{
  "n_layer": 15,
  "d_model": 320,
  "n_head": 5,
  "n_kv_head": 1,
  "head_dim": 64,
  "d_mlp": 1920,
  "vocab_size": 4096,
  "activation": "gelu",
  "norm": "layernorm",
  "norm_place": "pre",
  "norm_eps": 1e-06,
  "positions": "rope",
  "rope_base": 47600.0,
  "rope_fraction": 1.0,
  "qk_norm": false,
  "attn_scale": 0.125,
  "bias": "none",
  "tie_embeddings": false,
  "parallel_block": true,
  "init": "uniform",
  "init_std_qkv": 0.0249,
  "init_std_o": 0.00454,
  "init_std_up": 0.0249,
  "init_std_down": 0.00454,
  "optimizer": "soap_variant",
  "lr": 0.00442,
  "lr_mult_up": 1.41,
  "beta1": 0.95,
  "beta2": 0.95,
  "lr_head": 0.0101,
  "grad_clip": 2.0,
  "warmup_steps": 200,
  "schedule": "wsd",
  "decay_fraction": 0.595,
  "decay_shape": "sqrt",
  "final_lr_fraction": 0.05,
  "batch_tokens": 262144,
  "seq_len": 1024,
  "doc_mask": true,
  "train_tokens": 659900000,
  "steps": 2518,
  "dataset": "wikipedia_en"
}
Each number is 128 + 24 x the weight over its row's rms, rounded and kept within 0 to 255. Layers, rows and columns count from 0. Numbers have three digits each. The size before them is the row's rms in percent of the matrix's.

# down: layer 9 MLP down (transposed), 1920x320, rms 0.0989, rows 239-338, columns 192-255
# up: layer 9 MLP up, 1920x320, rms 0.137, rows 240-339, columns 192-255
down239 103:148139115081144141083134121141142097123157122122123134167111139164082140146116108107141140108123145135146127096120110105119143135153112188103124118122129127133128137096107152135086121130121160
up240 103:132112113139105125101131160104121129114137088126132132119143076161132113138152138120118140149163145145097123122143163178130124146135148138119131112134158144122123129112149113118153156148117118
down240 110:098144144130128161129182117095117132159139135157100135136140109125102137114125112128128108134139133131164174146170117149108116092155122133114117113158170128125097158126143122130094149106094122
up241 100:127104132146146159107114138084095132149134153108122110138110103087161114127099125095117132090143108135137152169146134119112121161119182158154124126156137125133140099105141135154097132145100120
down241 097:138138145105130096140146158070123139103178090174126122135132135096125136154133110109143146147102112100105108126126145136139111130177132132155144141111120121134135142147144139142131145080104127
up242 099:118127123158140110161109159132116138147141128114135101116111093158134155115120136194110092140101114135125111117163157151083105146163085103148114134121099143103125161152155150129123130135099128
down242 093:090155123112134122117075172077121123120110103149134133109158121115136143156150140138132144130098113097119111142076116115182167163091208157138149165152095102154078134138117104083132116155133117
up243 104:167110110125122145118153112110166153124150133158122156150163142094134129120134138097124151141139139131100118123144122101115146174110111107106097140087119121120164123133145126147118171152137127
down243 097:137104106112115121160130160076137153158138103113086192129137125101101100111095151106130129123116124142095099132155154125134173134127117103109154123141113144095180087088127142119100171172146147
up244 100:142152135121136164126112101134124163168141153135131172149139154167116048098112140100119148103145157112141131093128157125108146162138162109100112134102136178135090138116102111137090124128128132
down244 093:156150174159144099177095081140128118081133152110085120095139124135143140116109132081110123135113146100136119182120153120104186128116130124182186152158167152136133144129138144081135122162139128
up245 098:129159123125199141131151113128167147115143124112149124093162097147148119124107082098078137147138136114161169165081133157160152134099138116138132105136105136165094145105135158132108125137088150
down245 094:142128113148113114170115119144122144169115170120134114113096134147156126143114133140164124099172065144129100152125143124124115109174144132123089125081158191121136131144089125130160114122182112
up246 102:141110112135103139107094112122090141117083166140146148096180114137135090149150145098080100130172130115165114099108149104132098130151123134139155143105091078075113138137123133138129102088148129
down246 106:105146099089143123103140141149150130156120128152108141119121122154136127160135148121157125156140143143124143143112150153164112131102123213095165121122121104138137137159140110098105074108132141
up247 106:109127147115120106152089119153135102144138121128141145117139119137150148132101166138133129106120151097153144113119142146137137123081120074120131118153099154121148161119120107115102168143137114
down247 115:148142134100136149113101118079138099129128154147147131130128105140146133110117164115128143111133151143128160150148154165146117119143119105130181136133110084169137105062171117141114148151174135
up248 088:144104138109149065100141120136061144160140152169081150151133107127168120129144125134123128134120121127133091143124073175150170145128156078148098137140096122183152118180126117105142095104142146
down248 087:109136130144159161139108088138149131125119107131138085121101119115139132130112118136153078103107154158141087141100145136125088106142107159068142099123157127123138117104086153200146120117123152
up249 096:106110103147128115133117102087134133129122165118112113123134138123170118152131092095087131121127112123102195125091125119149148121105158098152131119119122153136115124116077089097133122154140124
down249 095:112144152141082126093120128121115139110138181155155129138115073165125163155160155127115139136112098151144085087089168113130134110173129108103133101112143151120139144151146121112120141153108161
up250 099:135119152161119136140088108152180125095159143125129088146093166132169145103111162065107164109153135176148125160113135087117177099086121137108103098139139099112121107097137164178086101154149117
down250 097:137105121146139116124132155105159161104119127129159086134099122124107081181109135120125132135121113126159122120114140121121120118114131089133103133149148128099145125097129124110115126106100106
up251 093:171113143155110085100168072113130128110144093108138153161086142146143166114102114095135092087156207118126115151131129162097113118089133103126134114113136151116143096123155174174139148140120126
down251 099:116118092126146165140109134173104123132132123121129140125130158137111077143143111136142099115152118129124142192170105085176149103126078150132087118144106083120121145106148110125158108132165138
up252 100:145149126171136160176138131136117138152119126152094163091151131096115143168134170105088119105146137094116129137130080119121152101111125151140132081166130115178155142162097141135105160133132080
down252 103:141164088132140146158084117134164149083112119134070119170099134118147152116166179154146097181144111144111132161139147120168110159090115125155084120105119126154155113114129156114117136157127130
up253 091:116080154132131117106152106111130128167105143132123105158166088120107127086130106149137143141132149154108140149092145129121131122161126130124094107130142141107143127129159135131135129160170116
down253 095:108153118076161118125157147144110171128124189133119144137128142165148134177099134125110142124144118077135089114130080126125121131101092144190138144120135126118120137144134147096079155117144089
up254 102:172109117160124146092122106135164138103118110127096109093111154126122181113129149117131101122107115143143155080093165121156124139081132117117116111158142135137126110102148140126126134114116128
down254 105:158182115121156085094120149113101116098164081120113113111145112139109115096141136109130128187131105120110165091124105109130128112112106147088131119137181148141123119136098113147138154141121170
up255 104:092103145108114181109145113130163182121135133139110116140129122106147112144083118084119133141101137119092137146102157121099093180132107114133134124117144117163130166133192183144132099121126168
down255 108:149113132128117112154130134125113117122080130194137119115152121158128129103107128136097115101105155143107133103161142125100121129129134132130136112128142144112125124125150183128133084107121100
up256 098:099097114184168153137176126118170104105116108120143154122127133094141126110138139104160148114144180139147089111125113146127118123119127124146126133154121132084121153151129141128173139126123079
down256 092:086120090104188093140048140142087149122152164151117093145121145135148137101168094150145122139106099138114084143124130171135136143096132152112137137148108140140154158110137120106135168091145158
up257 084:129110091145133119154146136118158088124115136120135098085118111136141121125146124156122160124119147090134110125137128100130093109148131112070150107105137158142153126138121136107134130157114127
down257 095:102124100140131137101125078168114167101099101146137179134136112112165097095148120093151148135113166121131071138187094146119155090107094108163089128118096130113153139140121165142120137105104146
up258 091:120129168152118149102109121150124161118145151097151103143135097148112082166165142104136154124141128130148117204140123126087104120121111151119078126112126186128071151133115128149149133149106124
down258 083:119126170129083093109127126093130131132121096122081101130163121141099126102134131145128108128122119153152121086135152127141126183173180106140173126143101136137168109103144122113133133114124170
up259 101:091173107156085107169132132138109126086106167111109095081141115170105123138152112132131152165124127144108118115124081102120133169144132161141085132119144084121107159113157104118125117171117128
down259 101:166117136132191147183153144111129147147103146069105132120142124095129134125163172150165099125098131153124125195179158128117104122120112110096155123147136116147125125095124129099116097170110122
up260 101:137133107140130124127105148120126127115122148105129164099107107119147157117113105146106121141155126184122115118141113144134130135111076090116149123156151115127124152117155155091169094150150152
down260 104:138117127100167139131118114142082097127140130108179108118148138112162181110120135134108137165159132098117155131069133151146151146172062144137157165125141135121140137124144166121157109148158149
up261 089:134128139135115097152134163128137163138102147156131079182125138150151116161096160155142121102118116139103154127124129134128146145123119132122167147120112174105148128139128104121144097075113126
down261 089:134166116115129141113126155135152151151148132167079128145133132151132121175103159159121122139129177102098099182077121130116085162155132155121114139130124146148134102115097133183145101141121139
up262 100:126121118139115101128083122101086127149126115110114151120124147171125134146113133189138137080064087135106108118097103101144139089056129104109130138129127123131124072101131150127122118113102163
down262 099:109151092127168134146132140159124142102103163157157150066133115140134113146161110139180152146123132142127166143143130121125151092135129158162140122161134186126129139148132119133137120101126101
up263 110:119122093172127116134135128165157146110183113137161134094157097115139165104109119149142155108176135105125159073138111116071123147129142110148105139126121107129109136087100142157129155149124129
down263 106:116136144143091094081140155133115117112088159131157142144141123115115149101110133127155152116098150112144193108118130106071130145148123141149129147089127115104090150137122189128151158151172130
up264 096:146129145131102100128130118095184130112127094163105175102089108138163136103108083107139123112124173088106130122177115152097118119133093149119142098116143133124051151108118130066120148183136102
down264 095:143143108158126127120116118120081145146130131151129158074117102140099072139085113118168129136094090126118169161116124158140134177169143122112160165116153123091086199147121129106129136100110146
up265 094:143109133126137159115117145099086115174145121144124147157137118107150111168098111133134096128138087107121128138077102116135130096130142126163111134147111188113141112159126148119094130116158139
down265 090:120130122147163112108139144160130157112161112178134129084113162133132123136138133089120128135089108124137142107166138145136108129159139114134159175120109136120123117131150152133142163161177131
up266 102:143116137158144160126121109120125182119115120101120164093161123095116154120125155129115101134174110145114120096114082097087125132149106130131134093112158136155118148132155158144080103157135109
down266 095:125125104123120160124149163110127108118145090152103124168086122099092110147127118137157127148163120135131140134100128101135133091081111135110142099158123072138124162108094123120129153145152119
up267 104:114107076140138138128148095080119119125153138131112178170129091156112110157112120125145121131108173170141144130127112128145108153148109113080145109114117176092135116125081102146154122106120073
down267 105:171158086170132165130127125148110123145107179078140107092155130137099144102159091118115097133129114103152105156101105139132153125101131105149123144140157100120123104151132113134094127124116115
up268 103:149129139135151151146142104150098177132099155128129129087109162166147139129138072108178109174099138141132116118134157113108087145144168106095131142151125115115127163085147145109147134108128128
down268 110:096146175122119149145083167130189145134170119108075129147129161137111141107145124126115141099092155096137123119142175155105102132102118114107085134132130128113134113074134118150144093162129156
up269 100:134138147155094135163085096117090171111122148135124166117103082132133122136124169146129106182101175135188149126105081103149111165174137122130140159121135109121134123128157118151156123184103124
down269 096:109142106146136142139120112096134167131142150089141147159138152140130126090106112159071170132133116150139126154149120105139161142095150100094103140101092145095141120109076123136148111117119148
up270 099:118176109124116099168117126110108134103103109096156148112143101136086135144110161174154111154147095132157118119165165125116163122109148150118088124101122122073137157171161117155127088129119062
down270 111:160132143105162131168131146145126121134110155106150123140127122141130085130138139147120155086146109173195119151133153126157119148138114125136092135167121073113106129106171108142129125088129092
up271 105:124126115119079117128150126106088103138107194142129107162105121135126090097082134152124102108138163106102121172154156100139135126126147138130108110100138157120116150120130120136131109194128141
down271 097:123188125131142085134122120145104157127116095158142143097126112148099111135091142105131106125095131131125089117136133130084167167130134134138111156167161145109102111112142160138101128133120110
up272 095:107147114109137069126138156176167134127121156130102149142149160123174133131071121147110118112123158130111111137113128130176114126117107118141167155196171155127166165097103140129120150140133111
down272 086:105105114158124186121114144143126111129166075142136122134144121129091092134164124106144130151136127108139135148111147123100129167125099125143116143120116093106120099155121126114129093112125159
up273 102:119153113149112106135164141087144147099135164106096153100093138107120087148086154138123134100162118107117128104104101160147098127090127109084133130157113120129081167138158171129134136100094091
down273 099:132089134123127144120116123150114091113139137128115113173122112091111112134107094166155121117105097126132147097090106127140127140122105177124097116126102113072129144140123094149139138120126140
up274 091:132131142134166142090110113116151130131151114131161144118126165103124133133124142140107148101099114143114137135123172152115167126127118137152100089101105114107123169090167120105133094116126191
down274 094:146137113155110083104151149127158145119111115120070148145176110161085139117121125124113105138119131128159117142133123104129140124096062116113103176122142111118148084125138137135115103105132124
up275 104:160132100107116112125092120150076110130107084146105170113093103152126103147161127087136098142113137167125087084137119077097071109116092144129090125148158117091137141167084133099164124135132090
down275 108:149148109137146139109140170142109154099107094133104089154108128118118117181172150121154116163142110104157121097143128120121126123121117115136138146114140132106150145121149127109100106086116120
up276 098:205152158129098167144112116119145094053125090157118149133159132105138154115140157129094146117115142114154156142135133152137107159130084130129166094130094114100121100117142100090148153107082149
down276 092:091141119131155136125156131131099107104109123113135101151124130067148138156122145099110160112118110155142120141157117121123133146156167117115163206128131127144123147118096127103190120143173133
up277 097:149101136116112075167138166137099122131120168172154158130158151087134109143154115108161118143149193103129155132124111142100107148152167129172116117129103136174130139104156085128095123128117101
down277 089:123128154146130158110108109109115163161147100097119121148124126125135109091131138088127117138140130129085096122133141101171089150159119095085144141151104144109104147118114136126120109137106153
up278 100:145103095140093102141125114132141125127149145140166153137158135097135191120071123146122145146128113116161103089108102112085124147132133156148153118082091092125168153140113080118112105117157122
down278 096:086115114109128106135131170138082138103144117141161114151155140145167121149154090123109097126135103124127104136144140118114113143078078147113149162129121084141133125134100142197128124179154155
up279 095:130150133081118131149131147148100132120150141179155166163124164155090106142110130122128157145141118105101108130113133166125148158128115172120132080148101125113131114148145152097167097125117146
down279 104:150077116147092122113144123120131122120091167122145082110133175134122101130126146113131150115189135107107150109145118135100114126131129110116154090139082128114137167131122155141166103159144087
up280 101:120117168165133171174157119126145115124111164146140152157139143111138152152101128118138108145099116086156182127114146116163136091117140141114122110124083106114126150099147064096137171105130151
down280 108:101149090144097187119106141127126138099085169148106155095117124115128105131102156165153159151099129115145170133107116167160148112141152098118143121127114114137124132135126159138122164121134082
up281 112:145134122108157124150129161076140127120133151150151168188143139118105134146127118165167130154190145155123116151154127141082118119111115144102111101154085135171112154143108143131073147121107106
down281 118:111120141150093140108114134121131133089115130141150147179104139120129132119108141104139073096144162084147149110169102106143119111099152147133150083081128102206088127082119146148131137127103118
up282 075:142122123130126154098084111115127157086147119142183142111139154086113102116131115105099131099144141156154119126130144152147151142112121119103122140123130133150097122166067078126066137106164162
down282 086:145122112125132122159185135156130151121117148093140090155087131165133129123099124102131154131123140113114147098165134114112093108158128157143126081112127130130150148117105128105170146166117106
up283 102:128137119117103143097135175133138128132133136135129124134127130126154144106087123136089104109159139128130119133114116142124130137104117123129136097144089110143124107104152100119120156139155117
down283 102:065136160130105151156139120144149127141158112101131128089132114116151130127124150149140123090116135091147118147115122148125099143136170158093106152128132077168133142084128127135093206102143147
up284 092:098143119160116112117135131153084142102147124103145160096133111129101137102118136135097142129106107136146151169152117065132134141103140133083145139151110151119141123126118152137185154137140122
down284 100:160107091122134157103128135073133140127134139112145107154090118117141130133135142115115149111117134115147090097156097155123098093169152121132118102119141189134126087136168141083110121143115173
up285 109:122101133161087116109080089135183146186170113103113135096105121155115164169121131111120165090187114177115132128127119124155105127163124163122157096138135163098097114114063129111092108148158102
down285 103:094089134151066105107119129147125177118120086111117150122119139109132153172146158126130147117154128097101092154119096122112114126115104132125158124120123128142102160124083111103094108125152179
up286 102:153108149127132137127115141080119126146097154139129114126094163082105146135126089151145158120134147149095137133140151162119103138077132107130148197132162079099112114117144158131150141158182129
down286 093:113148115119081148140132162125103152100128158160126148104172068103144088123131106122112148092144120112161097097102124084135134140140083106093099150157146116129126127133128170183135135122144091
up287 103:136092101134174156148157133094146113110135143113096117118119156133138131137128099144138163133120136124119159100169153106114082103113147110121146152156099168129109113107089122134098127125101113
down287 105:152112145161154125167157121115132136150149168148115149115116135115134111109126141116090146102158157153155103093132092125089084161150106137169156127092134166112118150140125111099087122147171143
up288 103:188132123120113148116127135137125143065084122123131120094128117087152153086156124134108138118150148131104173089149118115093120115120145167125156158172159135096096119137104128117146098126143098
down288 108:129121136152153132149101157104124151132143140154104154175126115118119147136147106120149106108155161095104104111125113136133127140129152102137165133099107087111157112133133141098133123111178131
up289 100:128117155131108121135086146124133151090126127155133130126121120108143099128148157149145128149135120157121099140086113120155096127149101145127110130090104136107110125157133151128132133107143129
down289 093:087128141132088123104183095115143145141132162137100167132129174111125140131100095088126116123123102120116140145103116135118180147105104140099146141154132107146110089162142115132156131079125110
up290 100:108122148108112168096125125085132136119149149120136100137137142120142166092116128189162155138157173185122117136140138143148108150142128124126116105157084100128134115119127116115129110138119165
down290 100:153157118141091157147118144146145164133092135099156110127087152112139103179148123104159099130116138086164174164135169107123138122152100173093132126126154113110141136138107090095118147159125143
up291 100:115145106116123130152169116169127161146139135100132137107146114147119127118156134081125173128103138168096135130133115084126127160122157135153113118122136081100113101140124127155120166147135115
down291 104:142139167180132104097126117148138136155126122185117158119105135134106136121128151156072150176109163118178119116113175143114131133108169121096140138081142114098169113129109098115104113134153181
up292 097:109139130114085155101113144170133109112106122095130167150143118127113123176121110097115123088100092085140131101093147113126130133116160126142107172094135109121124118100176100096123153125152104
down292 096:152117089131175118166118134134093123148140122131132085154084125130146134104115137147107158112121138119136137144137120124128112146131137091106096115131140126133119104151111148147147139165159127
up293 105:124090134111103144141117101096116141133127142131123133110109144135119124081152157150066149134155090100102127121112100126141136163139181182151129112111152128146095162154130166103119177116097114
down293 102:125117122137145131101140133091130125128142091176152125121118133142126078089112186123095145164119140102113171120112170154147127113104134106173164128143104125141107158134129137116133129110117128
up294 108:104120134104157145081124168108132152103102142126143121108081109127162123104137130110099108168128147140161112136130129110107092122101132112108108134132160136131163135141151144140119107072134128
down294 105:131159116133120106150134129111138176134096140088142134131160149092171110119121114110136132159064124135110130090160154135136160133135129139137139156147137129187155148122113124107112156107137125
up295 109:118114136091143134143162078110171164120113079134147120135154135121114094100125101178153161169122168131098149138165123106119129141093125151161138115099157149097146159122177170137148137106110131
down295 113:138106147134096111120076106157136134146128095135096105129142156123092101151106103125159129090128136114110156161117147074126100132139184129124102133160150138149123153099128139142137121071142118
up296 105:165103076118077131149166127145147133077142121127150083121141133142098126164154102112128151167121130116121137145145121098138106107096167127099137128095113147080158129089155132135117138086119108
down296 108:143121153088140118112140073124106141143115104113109150116158120130109111193158157096140134101091128123174122107120136136108119104124141109146141123141135097105104109118142150094108150100144139
up297 099:153060106118114130140097163139148146073083123109135099089125146158126113146152155150143107096149131128132110119118122144173117126100172156115121141164122129134109133122135135148084148169159131
down297 095:123129113115103153122104112121134092118113136154133120123098120121113175159119129097106138173102141116111084115100123135088111089173123117113129165077081160117133135133156127113113179113120137
up298 105:130137123147109104134070107136148128161110155092109124121090135122131106132123135117079109154091129123143162060110112132108156135137160136104132120125090113144140120138166109148124132135111103
down298 099:155184165086137126151103143152134135106157119137172129141155099138109130133120135125124126143088122128121122106127157145155131132149131122126136133116081125136130167134146106158082094131131140
up299 084:137127171156121147125126124107097118158136122141158166171152109112161191170113132138142141119115139162129102154173142125119153175122160120142122173138144144102118143189159125134107171162102118
down299 086:114134111133108098147152152137130123161103164102125139134114167135106140127113124102104127154107120098121108128104105134133136106129131098083143089128098150149134105119153125146176121128153093
up300 108:158125112099108115093107114129168135120132128086152133170160137139143134122126118146080116142142118147111144107100158126099106122129132138127112104154111112109090097112159149131107126121083140
down300 119:130133133083129119092096098090180129121091146117128130152103139152141112125129095155139105166086118135127142148152151118131131097154143138111134120139123142143115111128149091132120145149131159
up301 101:120153087106126116108103132104121156123119163100123113139127139063159118120162088083121137134161118131102104122132131129116155122136101150143080121163112155101137141135089138144164122103150129
down301 104:178156116109123126123126103161120125146130136117155089121128109173112101183156138118149109117163100086128128130102155171139148082146123152107110116128134128114097114108108140143138101129134085
up302 103:169156123151149166197156150114102136099118126131121169118105108148143128128148097167119133121152157115124090131190109115127114132140106143130127123120101108145131134157122145145137133163120127
down302 112:162069109130093139131128154102120125133131147090143154090112148126116118145120161124100107124130144127091121115152127153139136152126135124083134114098080117096184129101127179175090113082085127
up303 106:132094071140103164151133139146097125121187153138115157092122145095138121109135167112165135114127156132153131105145123134119171097114112098150159128155145094141101176185138148118151136131125177
down303 104:144133113138161127127149154121099114101135090141167123101137138151132127162106125118104152134133097103134141114088115136127091136151119133173123115178089107108126155101102126162132114101120118
up304 104:158118093150130130141091151148181135144093096130114118158077115129143135151125108113140129093124102136144132131156111082115103146138110075141143128132080099098159125173102144140132115143154142
down304 101:107082116109143131124096142073146162115176105094120136135152172146120164106152162128123133129187095158134114148130130113116105108158096074155142085179117142129127109106093118130185129111172125
up305 103:140115142138118109140132136128121142152148134147167138089088056113130145111186117143116102137161129150139129146113143112134103145119201169148133112122153142111143150129167107115130160112107089
down305 101:079133128138145146128156125098122144188105176115150140124126149132160214160108160126134099135117114135163116151145126149148102131093165137118127155131154117136157132116148124130133180116121120
up306 095:141175134122126193165113124149168128110171152136108159097114169121135132128135081157073158116135134099138135081128122111128143177116082115138087146120088131084115104098104131168162094124132095
down306 093:136135101099105137104072145159111164133159145144133116092138108152127133143123111138091170125160138154099108125114108116100154134140102154106121129123116129075101102119141133116162142089179118
up307 100:126122139082143131143096114106168140159107143093141125129143135111128117118092093125117116102143134139128127096111141141117124126149094107087145134091156136128133115129142093137081126123104122
down307 102:150123150104148126139093112138149143094095103100079134114074185176113084084138119130107081150086067139112111130159127165106131107124121148146127156185103110155129136143128175146138131141115120
up308 093:152143084116139155153134145133127120131176120076086147135102126117144130093088141085129082135134160125126123132176114115154122150098153105104137156147124125130115076119122165113102138156123141
down308 091:112118149153114124131096151144161102134160119132129126102138115142110139173090116123120190116163078125107108120111127127108065105186103112137090101110123143181099170157150134153099111097114112
up309 097:129121095124151102160132155131141117117148128142155094138126127165133068108129074145137122069168090125093104151124149148097136087115142120177075149126175144132118151092170154124095136102144129
down309 092:115122149094138130091135133093111153110102071137149094154070154119109121164150115141147145158169148124139089173129137122118147127188099145095146116135127119187131123093113116142112100143113131
up310 104:133080152092128094137130125167153139155134164135135101151098140074136137086117112113159142116130162091084109109138140106153148115140135121150127092136141167117146117079088148132097127157123112
down310 097:139094156192141172131138105143143113111162087133123150124118109137117120161129104109167135153111134132142089135131191160109099130115152097131128162137112177165130110148165096100129151117103155
up311 101:106105100105161165132131138122130151142143112102117143130122123101084115127113123135120086120096146169153085094149162112126154153102115090078074087131128121123130140145185178129184127095154122
down311 110:153078114100121187103118136114104165105160119143125134097107121121113093177120185118129161155109118144104139125119096191092166110083154126120120151147113132120076130113134113122160147110112111
up312 103:141148121151138139159162071150169101114134121105170073134135162144149048111121117106117121148115145112122098137127170148142141120124130159100104110093130084129060167114129145133137098179148089
down312 099:117143132164134109123137106181142108097161117138166082148106082121149134119170142121161126162121072134095142144143133119120138134155115095128116101131131079100139144082112161111166114166125141
up313 103:129099122135192147165107113159131083127129163145161111139129139114156139100116143149149170087142152106145150123146131135162160136123119131145120095103095164134140085146124110159107124110148099
down313 108:096144089101110147105104124107120146138096123163085160145148127148134100101109140120106128121170072128117115180125077135140107094131115115122134099101115089118105083108113109137114120109112113
up314 107:134111137095121145134100176150101126139153152177130152096097129146173145042131140157166173112138143148106163149178125097140094134101132107086093124141115141142151130125135134178126102102172123
down314 109:151113161084111114106113130150138114069143144144113167120124105162137154135148118152146122140093138103057119075147110135121116115158122134115125162124079114112085144142120141156091093164201088
up315 104:117104110116106149137112129084126093118117127147154108130133123139142099149106114134176128090126170140135117160130112151137097158121145146166164136119097102128103123132154111118062155134138072
down315 108:123110090088114108149120145095103117140084135146121146167166122148099109124143151129148146151130165146157132146141113160107122118141119132124128142169147127159111117146162088181095182168118194
up316 105:131160134153145105142116130166156135123126131140119148101143113169174134120127157128141079100107159137089126191122126111156172143128114113136136126141097127124125151138099145123115108115113151
down316 111:142160119111143158074167106140112159117161081099118105108141092100120087098098143156121109143150133139151146122097132142136145141136158086128130114124126095133117178099089155130153156094115084
up317 097:157147111123133116110132112137128149115157117144083134155138178150182147161128117080128105120149153178186120138089114116148174137128154122091108142148128126145153131159135099108155126129057171
down317 105:110111103131149132108148162156089147092123153127099126105117152091096139122120122127136116085191132096132136131121144128125119116131120135129118079143115131126110116147142142148141188126152131
up318 096:168129134127097112113147151081112141124069116134092141131113165187134125094155118128145150114114141124115135111057121122138163130067117081096145147093112097127113148121134155125111119126081153
down318 092:115091132098112161113109122157157127142131166127141130126132081155087155120113138096120155090102163156136134183091137110127107136175114112147094149121123121147132127219148147114153140139122114
up319 101:191088148114124108091143127150111124110120158113141107129074124154143142122134147152130133126156118146140117156131134154138097144118133093099126137099120126127120089136100124107142162114149151
down319 100:173115140125144129127130086103107093154131123124149161128144111069067152122133085143153138138167130148144123112071151121124145106116150150142156122163106156130143157127140123136124163113082065
up320 105:152108110127121121159124098157153097150154130112096142114092150123141095133123141091163111096107151149139104115149116111110105143139135146099106141129142149123134187102162142107157103087131134
down320 104:143110121133131126142070122109159082128145123126135147144066122122115099118141115094136074125103133126133098121121124169105127152132172147130108087161139072134148089150120137144137133163121180
up321 099:113155125121135138100133129137094128121118150115085128152167083124159135085124131137141120131133128142142156162141145092099122115162152149160144105074158127144124154125117100113170143123169120
down321 109:159138108161158137105100132153152118131150131113121155115118125160099112131118106107133109157164132120141142133163153138118156122107136113160168159139112136103132201117172141135144138147138161
up322 102:130132088149149160130136151155122118108136091112135120105151143147132123090109110157122176168118122130128094115153157123084172124141167110155090108121111129113119143100130072140137103138104085
down322 106:110158130172134146128103096104074119134090102074122130116102097123132178135128122162135148151156127125121138098145115131120139171106168132130072111110110105131133104120146111154113103158152125
up323 106:117157139151102119130120115116114130089174160113132110141136127132129103104138122153083113152151136090131175122119130180088112126134120150140081157136182127147093132143131125099137108138129106
down323 102:151192134134110114137153116098126161130166124118190098131188095123136143124146116150119141152122156146148120108115117091154104115162087124143093122183138113135137135147151101101140106108130129
up324 103:145143138115094092179112112150146138097140083128131126140112156097106149137093165076131134151178148165151140147123154131113106121154118136110147107077125159107129106174145130118119155076113089
down324 104:087104117127118112131136112162113164108114147132101122119149100113099138119129126098105165144127123152154134114087124147124176108126129094131137119115093121112148123145128138149151129116127115
up325 106:160104140071131132147098112122127107140118139105149145150099065159141153142123120111119140103148137136094150157152123097168122091139141089196154134154132151108152119125156191142126100126133121
down325 106:104159117098129109151138093119161110133101119118142171136190117083152151163105124096159169118101143146075154117177129164141111129143137120145110133149103130143158148114139132135105108109150136
up326 095:147097115145098183113173151138150127173093115148108092101105119155160138116110144123110132095137143167136110081121110097122182136117144143158089089165121105138088157125157099125098144108070127
down326 100:138119161139153121139131151091123118132121152133120081150146143140150145104114152119121158127171118113167109132113137147136117157109143107124126138129090130148178132115134154118116115136152132
up327 104:088114089121111158104094111153131147117179120091135160130168107116135083116157183121124151099110133169158126170143124118092131135127119158130155126113095143166132105144168086131132126164127098
down327 104:129125100132115138127075126113112100159152140107131130157146137119146104157117078118146136155110063099121186120092146152166130112140152107144135099134131097150123107138100117160121107159141092
up328 098:168103126105073101137161123125126100095165112127099117120196099102145175102143129171150128085145122101138145096126147100180119120161109128116155118110140136111123123127093126115141138143126130
down328 094:141120118111128150093107144103147148118109123103097120136110155102147124123143093107123090164132116094149114116145122123153142099101144136151128109118113104119121126147173086108081133142109150
up329 104:136136121095109105124114150102154156139099146145150155121174124140136165130104100110137128137171102111115118095131104110142096129110107139132100144084135139131129167154135153094100136097111164
down329 112:137116110124126133116120155067165187117094130118154145096125136134150109169129116145122122125100092130149122136130148128163088117097144160129130212150085091137147117116137123110150139132108137
up330 106:162124100151167115158136147162137087108169148115126140137168093110114113157131120164106209100145087107144118141145133152096154129115113156146112144116139149097118120135138097145091113129138123
down330 110:135145110121094150137122136094181105145088142101143134122131116105141141132146109109075132097122152127150153151108108143161130075142107128116136125123100142126118141097079138117141094109139188
up331 102:161120084138118151128135119162103131156147163183169139146132139087136079096166171146143126124151162103144127107086058100107130173128147093101111097130147144140130167135087166125142174088176131
down331 095:099174148160139113131137094139169114152137102125149082156128093139157143150116155150091189120116093128145145151174068118115148152137156104112122137131091101109100133111162137134122148171122151
up332 110:122078147167093138099143151149125133112157141138132125057121150122143090133143136116150108156125189112183090120124129142110146137125175166110169121157156142107082153120128147163110138101094136
down332 107:106169143141115136128128100152175123128123150094102093137158076182178101142145165163143163118105145138110103128116126077107112136121130118089131098138135106155067125134139159147111086123126136
up333 105:146132100101162116148124087155134149134137122139125120156120088078117136149182152128120138151123128116093087122089110119111133153125142169126097127146126147098161142154129145153127118173086103
down333 110:123138141125094122117121142136107123141105092126124143109141181095155155093134101110100187165157157148110092115105098139127116128127118077164122121143176113133150147077111123073135110115120102
up334 092:163115141116123118090130097129145146106135145125105126158161101179100091112104181130143117130133138128137097101126129113154130114109135107087093166133131195107102143083133134109165120133159136
down334 089:125148104145127147184163148093092075097096105132119122116135151133139101133092087109091097151150127109158127154117187145109131166141070134126143115115148096150121092142106124130095142135127156
up335 089:096082116107146130160161134149119139152111161134128089171132119097108105089148073133134165062117150126091125179117121152115126117114122164120134122129120143099156125123109157121109138141127127
down335 096:139159127156121135093110116133133135123169150150148104125128134143109141129132155092149120149111131132184127108140140131105103125183105160157144143140101110163072121097133128119132155112129087
up336 099:076105113096098145144082076156103171089127120117145087130167147135150151164161110126118164110146135120126135147131148085100133108150123137141148130158135084145142120123089163155152123079103120
down336 100:125142148103177095132108123162128137128102147088120102099137119174106119141105120067133097155098144128162135140105130133120154163122149131089117150195123104171130120141151152144179148127144132
up337 100:146129110122131099131119098120106145113157137123184121165146139151130164109095169164126119084173104130093154164135130170086144143102110156120141143132128116110126098130133137113097129149136106
down337 100:133101190115135111152143127087111148125130141083138148118150155152114150154135119109153125143128112137129165120121150139158132147060183118113150129143149083101085115119171144146101102161124085
up338 107:120123105159137133105122142098118166127093132146150160112162157057124166140114090130132157129105123150158144145115126113120116121153152128132118132200101169130172136153090098096143095124121126
down338 106:134136122140147156093115141157125119150084091096122110110116151124146163139114076092092117122135100130134145144133131120089116126129127104149114159153126129161154119172115128156124131106122137
up339 091:137127114135118150140145119105173110120133133135150127115140110116123149073134127144144091092138130129084145133111147128138141121120159116095137098110171191172126123089071137141113149140158108